Each number is 500 + 50 x the weight over the matrix's rms, rounded and kept within 0 to 999. Layers, rows and columns count from 0. Numbers have three digits each.

# layer 15 attention query, 96x96, rms 0.332, rows 8-24,39-55,71-87, columns 0-95
534466552506509457524495588495512481546456485483449570495462549511474547506497491459570472485476444504463587437473599487444535489529474508476463482395505484504437489534480538514514506500544462535478540569466564538564529461469468488515607481496536460431465509511454548529448474569497446543
486446483472523493466491499522444498510454524495521512494506533472572551495475493488516524479591495472456444547497516495561548492492472450507522519465446453449502476523514459505515481548495503505492536482503464500556505521553457528496463473560487490457543472514494512543497492490547474529
511472562486452559503618566506577488520408458279578564541484510537523439455465432405516521499447466451470492515491441532436550515346490527443534553415472456520439475485498471584475556459563455437570485546494449590490557510453433569540538543529375464389492540474520490477527362479550450546
435559531513469472452507481537571472535446505463541517510524526485485488551445485470502477456512504512516587477488475552531600449468493453521462453526521479457556506468478485548482501555524469534570461513498553498470475455508488567563478496509475488465527501610494509515456495545515494531
570470429466531519472555551526482538495519508522460450472462481469499494457569542507501551468552517490399527582554470558516440476491488577558491549526459501593527476503476550463453448450411498486542522493496518471455507522558578571518443489469493538490440499499452490464515543451530554517
451603417400418500481447477505381586403652488617427428560472441508611513484532468648464552461614674526543392552576459558551408528494455622553404451527501592621476462469604511504505507553451534572469560461551467473479560511476502487393519434445457479550411392392386550439472572535462560482
471487522475463498551527547497589490568448548443523517537510535524488454475485437360539422488398415417442597498494546544495609496480404401469532553479502402471468535512486470517552443488630448538553580540431573502511511444503515537458531554467499554427477565602607404545511405520444436499
481508533491512478421535493493518463574412466511589529473525438481468523584485539422465463529480559464503509397486445478434436512470513461529552574506488511457593485552514470562453474458520391444438492504484566582548424419498490503526573554563612503469563530517498383456462419567445500564
528574528540519484575515481512471632507562465488477454425580414472446508565509460543529498489488536521583437441451491454423455532456504587555591559478539474517434462526484441552492498357487468482500532566496504522410488376475533504447568536467444498525471460430497504579413570474481511392
522506495513566496484564535528496560448500379538444516494532401540521512514511543506506484524541526588482467487550395444428576493562513523522524501550472549468517480517476511564461462461495418477457443568496604509379438468495505542537582601523456456482475468487529550478517517527423497475
476454542443438519528502502503509406524570543446554444490493545398475500603547457521471557412559476507537473492472498557584450531409458502517504449431588497479479501568577432541456502478452556520461579475548440513545556450440519564481501462400594537528521553604512454568530458461535521547
546443520441471502419485528427533416524465493493552481486528518510525519536467470504541454516538422499473519507489490512585456414517518462534409421499470457474448534506496451493550512534582482534513519502463578449549550595363424514421492488565500508481527474504457468441542457555461491579
528464491494496517504460490503451435541504476456510543544475515509502479525453504438554554476555472448518457509467524470534434446468492439423531510478533526493480471468505450498479453548556528490479547533547465480560535540561430530445508458561588496442482464538445458477538462522477537544
469493519536453449449459502490461457486446552452471531532433586448538532508485501448474511491487435489510523509518520509586531521443351450486459555539426501466464434420524479506481471530535522531536470555513453434519555532497484516538530546499400528443517490453545538434486483487508462486
460393456561483508478502454482587454542443492412400515493486541548620514626524544521554486489339406459499346414398507476489506460474613415518597497563482422474497575499423396501477494452524524510503528542477577457607530492590416482536593561588452506473557613436361508543438479457508529631
507463481506516428446496472511552526522470439460477586444465512614506465454468481560460452514541578522485464532496525548496509471498501399564520362445476436452523473501500494534476530536505500475482491546447527521539448477519458525502526472533509519456563406506483463530474454523562477526
474501483416509507484472516530474469458422531446580557542597486509570583610480420549529453464501435445449521451546588538525560530462425409490589477475469494484451494435513459538557515621537461471543464506448552474513486517478434502519520465539463401415534520534551535513479501498489435532
475496463552470515521512499494563460487499569458537571507521482472468556475462488436496522537453459535547535532446471481481485516561498455472499494427452552453477526583480476529509483533539551522502531519466516584496557513466451502521466519474383494503514530496566474474508491473499538467
493446530497417554542562562496568484480508517448523494522511499470492363508443477484511465491443482501466504479530514565470494546471574504425457468466519483503473458519482491500461402436524489496524519511499541560536518471472457546495556487454510424461490606540496516578528471517493422540
426526487495489445518486513510557473513444491469464535539488562547520461476475475453506558564536454479515524499447533452487535500457486426475531553428486442439500559534510448529487418536514525548519492521519460492580466498521461485514459508544495507481576486519454522533509460542519510501
458346496471474434480505575546545455459453558447538571513496619485497540463476459448540523507490502455485477555491472482572463541521500443486473493451398509436454477415490522491436637432581507562537534411523413610576546488548459574453500545484369522425547458492514539551512463498564511397
445456504485512549514473528485504463532449510486502452477502479502519576533505547466518507468553440454481574466471544485473546476451478424501483448465469442502460479446462477495527475505505497537545496561456530502543490536517515433522454445538508477450552516554503548552505475527452465497
482556549550580513450534518510413540538510503523493470521486484494497538488572518480543475470485486500419549509551540493544486524505415570524506540540463511557505455456512549458554546484434465524500527478514512516455517563540551536435540545471441522496485464513497428480474562468487489533
520512376471469499433515522462437546605566519498482461496445446578512451393535587463445513494467536585546465560435502482433390486631550508519516507525621551540498535561485444429541574528523607430551560474594456583469550612488513516486482480457497510601515509522482473498521588438539590475
440587516540479507489417535457512559526372558408566567510525507432511594509512485494508518456445384411437486428419550498512494431550497376497545450559439505436528513391514497627486466511636423542528558477552530456595460454463555573567542548504473498451536576548583434483465433599540494461
434501534504400515454417467521530431487395513441625550507508602456498536447502453444524534450434487454482574401483505574449512485403463438491552505522506480500520530438519556602444452434586475516515494521456474476554425405536534530598441526566534551454561563512473375488513404543511498499
486514507471529505498549451488453430442571492516473481412497485475593499553592461543457507547535576472533481506535524469504511505400410548557567467462541575505395491481539510547404529466437535498474515466495514406466531478543524567535506536478482443478498440478464531469459574408562527508
597519517489517516438531560490550454425445468467413507509446525491486512513490510460446430546547491547492487447472459510428575478570572485520575458565537443518498537459543612491458498486567494524464518501471529534477415457481496562540527594502402502509488568504436565478509472489524518459
493500473485456615446433493491466494533604479510500455480499533460477473385510512500529574435466515447553535522429470491482460410499476586510518524451517505590503468489509486473530460548444631537589554445576527473532574541482464491357565484487588514508485441580552507464572528493542533521
439492493475464465551486535533509498510472515505548534551481517546492458554436489508524457492471473519457500482456481490515476530454526411449428535473450487451458539528514386419585519512528472516527462512480544544560475506469458539542474441475459506503560552510531446518523441512468496493
462456506511446507509456519491514447536483518489558533547501475490490494500411472416533540528436440486513506558446476502556494437499480439493450490465480462465487521514509414454473490511549486495553486521463472489524554491434438513446456460514491534507528493517522477482539448507555507509
524464519508491498517442497520527470500459565493459489532506513494483526504443516484525514498488498449487539534451517497565489495506473459445472520476453503490512501556526407506507506551523546517514479541471513497504485516489470575509546485511532541493518466516551510438499497494496481492
457461704539486445545510492440557505398546516454419454610508494508449411488442515493381632503442528444479576603538613629413526410468618532493610504480435485454535562548388583519316291375528403426512467512584525508456481445376552456499535438459504546508453518376453441477503428475491458617
454527419558492532523588502525490540515511439464487456549559465497426480432441511507527430520466549500530462541407525505498560525454491485541481598465523443510456549478504521531457471505431522519510530433536517542543489394469498431475498474461451456542536507575475457553523486592513518489
532426491486483483458482490472477470511507519464467526468437485529530569486452459420518511582497428515494586491489517486458432434605496494551465513438463555547489527570507545569459491498522500483494486578492483442525511555491483514548471487561412496489527507493514451502437430443570527507
572462540481490493484553516515476472508459471508427479492469447499480555481482486479587510459535526490468440545542623539545494545475547476489553484437419543443450462504511572527505447482517517519509514504530498467479535425471499480468581447477450513427487530553540541494484493524464409540
403460494456464482507586577513489518498419436463509581455481599426558510482520489471509528540564504570466526500411535466571473564419515510539610524512523423446460519578504576492462503530576489507517502452472491547551511524486465523502523457501467522476531461479429463586508456536567473503
394554505534455427494450578545478412407449520516451575541574458490555496553438518565515492483508586388545552560554470566472560534498451460419375520466431536453483501465536575610401535382522448542431453481533456488557451578541488517500561498534449511462378503493357577526462462491412490544
491421522439463476459480531495468355530464493511541407521504508541482519481483512518526473411468478436538461488474584517485520486483391465395461527477462515474498480462532501475484497541443487540535498554425594419567448518510486499575461586503580482435556473500514578496511484548515530468
545515534483541475370531535529386511485532479573513438499543458378534465404553520541523461487473520504400497574587465581512477568512417579568499549441467529635512384492569627527412517384421406575494450535542417503470421557597635552521530504467463484500458484529379462486492561474476541489
509464442557464481450532457422405587559579458477549455469362422494530524556495338472594493506553566565531562539592528589392378581440505472574479468526534610545428460538452484486483527502450517512496529594590531470510573485508454550570592367566469519459449555520456576488479557496472515511
493492428481464332387462511523567381568477488500404462511537418540398490279465490509394477396447478533508472568556500550602536442526503423473465667534413521426484520485650444563528453469584587524570491407507435511579500547579579428430604545444450530598446585544591524574590442562524528455
351660506546444428408528456463528466562477530602553596500564442458452393525456518463492490447488550517425561435501480482495435394458481513595458543552480455502455550515454510527460460363610426518485364538503577490520358454462459445494430448501575517454368525556441413480517381537424564474
509486484474517473479485499502513505494504499501560523511510529476525475502517492491469501489501460500505510468496498544513516493490470521484490470483499504487555492514521483511525478489471477500502526494502526468480477480531505517512516510495478477494515503476496505525453515500475500516
472507509502501497495509499505513516466520498477467512512530497486498544508495482517495487562486485468520497503505498516512486503493503512490541506506533501501490499508519491511548520474518501505509482509502503523469498508517499501520478505492509493488514512492482534509508497496470503491
511492516517499482501455501508493512548504489493516504507479506502523497516488511490503516506506465521481494517472494491500476513487480491522477440478487467506556502512494518471479490521511511495499528493540495473511528511520496501485474501521463506516511447489532444501484465516506496491
512502496500519514536509498519497462509488485526520465512473470515499447504508514545507512483478540518459475509484459461478465502508503472487495527484495516476462519497495521480486521514496486513492508488522488495495514514462509486488500475496516520496526471501499440502507487515518535486
557479504513515514510484509489500437541494487495485507509472495506516485523482523476515503520499495502487486517455501470480459494518493467534473498468479517504513501522502514513471487485512521496501500491527486467510522519479490524490499503530479534514503460493500456481516492470579493476
562480480500475515491475506495487452558508494489503488537480498512518511472485531438530512517492448475502469516406540466451443488570491466543525520468461532534516506554513536540480491508497561484514471495549481449533526537498482516513462481532455564513496456504512455499514489463598493467
478554646440516510489499513526444507564560485394562439510428469580544496597476451427455610373534540598487580513537585632491542366631570530477462448480524558510438565433496593344552662504524442473522551623501484326488500523601532516496539462515563526565573478659320584412503510499465415371
544504490490524552509535494497508509509532448481494519514532437427495521489478541489616465491505476445479416542500531477500462590562558556504463578448470455513473453526528551465408548453525501527495435423453470476558528511576491500438532555488485532526487463568482495507512470510515509509
# layer 15 attention key, 32x96, rms 0.289, rows 7-23, columns 0-95
552493560433527479496465518460533448473408519446448501469454593452502484559517516450445452420604434483550511473528537492518466457462512467538544412520511474443589507504471513542465508554553492459480528538516527594538436463495497508575440486520522538485548574466533531541443448541557540548
502434536472443516527556622563575483541468491452581546543526541511539520509447505528603455506503495466426529483556509591466588524505500451458455484410480480506433517505528547539423433500519382478497450610543545479523445486462504548525476552521457453454537444597457477603481425570477371441
436405473538488559567609585555573511583361444426531658641484494440523632510387421400566575556507459423396606524470491571497527534473510433443530532475478392529469557597507451563422471470654510490517526501489507513495476528456431480414477583562548561445557454505425462659530372573556366514
562519481545542471488548588466526512527477548477534516556522512467499502436452522413463568478522532408460506593494440502516588469519532460486486494513524446525454429503468463497439504543523526440534411459473463520492502482482535400481505540479568499527548551516456581507494462540578480490
456540549527550423467406477495511551523518408576636386427579474565436454533598486517447401489518614503541467392569495490379551553509498548598409448479489512522551424480571545551514494519341491474480538426554430513552471383485615563512518527496512618490470492491599418426426472480391541539
505462555384603487469492565617517451580488517550519519502513505417564513504574509531635439492572494498422485553558468496514510523415509633487458529490485445554528421576410545479476533437508369614468474473488489426396273452663564478485561518582548542474511591506528519539525501507517530519
524508545553464511487505458539536552488560502543618503515455558451515488502508488474464542430521497520461490468506510514515503458432501473503508469434460541473475536409532518573399429481428546514538387491509447515512547535447485432552463453329526511536529494553417500503485435497520455439
486385449472425564559520668482472507507428617537572570588596474560569382574444577511532511429406457402525511567472535497629469416550434571477425619474444437507385456387462583481551514448634591517571498556463571524551504626461382442489498494517479495372511536543492537541545477535485491496
570509537493553483481438368477466498520570442521571535440514433301528514612595555515459492454443449475428417434515410388487458508412480466499501497568478592464442503526574545623512509431469467511408477437451434435515428455532539517572430602404501431444491478494499503507492504441518604444
501495520449494493435447550466388518552509464530479479507497493530483453592579536528533495467432496484550535543521535481543447494476483544484522457525533485537496516456518521461623539420510527604520540485529558478577504557501490469466448451492493567496440522458544573550519517468514531507
421509473516457417491492420442573503540509528493539568477506448506479374442470443524447467415447522517520528523467500431465543470539487439417527495449502544440459511518567452599501463432528508457526526520521572574523459494472561487457468541565501478511530455495477499514484458491495559527
449527517486509554458437469600438554533525413544504480455479525514536560486500529580428478498541498540443517457550406503448473508554458502516462497453487469608545552485558556499502550438456515647467478522545477487433474520463569403512510481439449548539451457515458457626470580558542538471
467493478504454470562549516502550474521463557482423506569463491492466510467440487482558580459423442420451542540494539509566595516537515483495475485410442436459563488514475509504416461553498497432482440580505508498546517491510515540511499474429523425458493415514498486528509411545596429514
504495504489461501551550481526575466464403513432576571490496493535479520471384493478513502500492508478453543396424528547540540500541576427438478522534499504404494533477546530490417487467593462496477540495503528551534487450463501501522398501448554518505506534554426481539511419550515456484
486423570443494487499510479538519453577456510464541553493475568476475493520514517468545424453517510537477461466521457519496522502513541478493481476466444495475521522464437490502507473432526432497491507535499505534585438459477514510486469534580516515514514549524571425469491394543475511511
517459551571577469468509428520560455485557533585510476487512476521458542456431503543489467502471586602479459517531498484517541518482475491498472463441480537527553505475466447554383495443406619487503495423458459427438562550523449491525529437546464482597450522468489411428550447431547520481
463535518504526405483497408507480470480515516483497531406497595438491515512590508501434465552609486614573481473463538481426521551561466485493494466537539503456560547470450442535482487508451548436489497593467410548473572453521517447505566472498467460561485442500501500474461571495462522553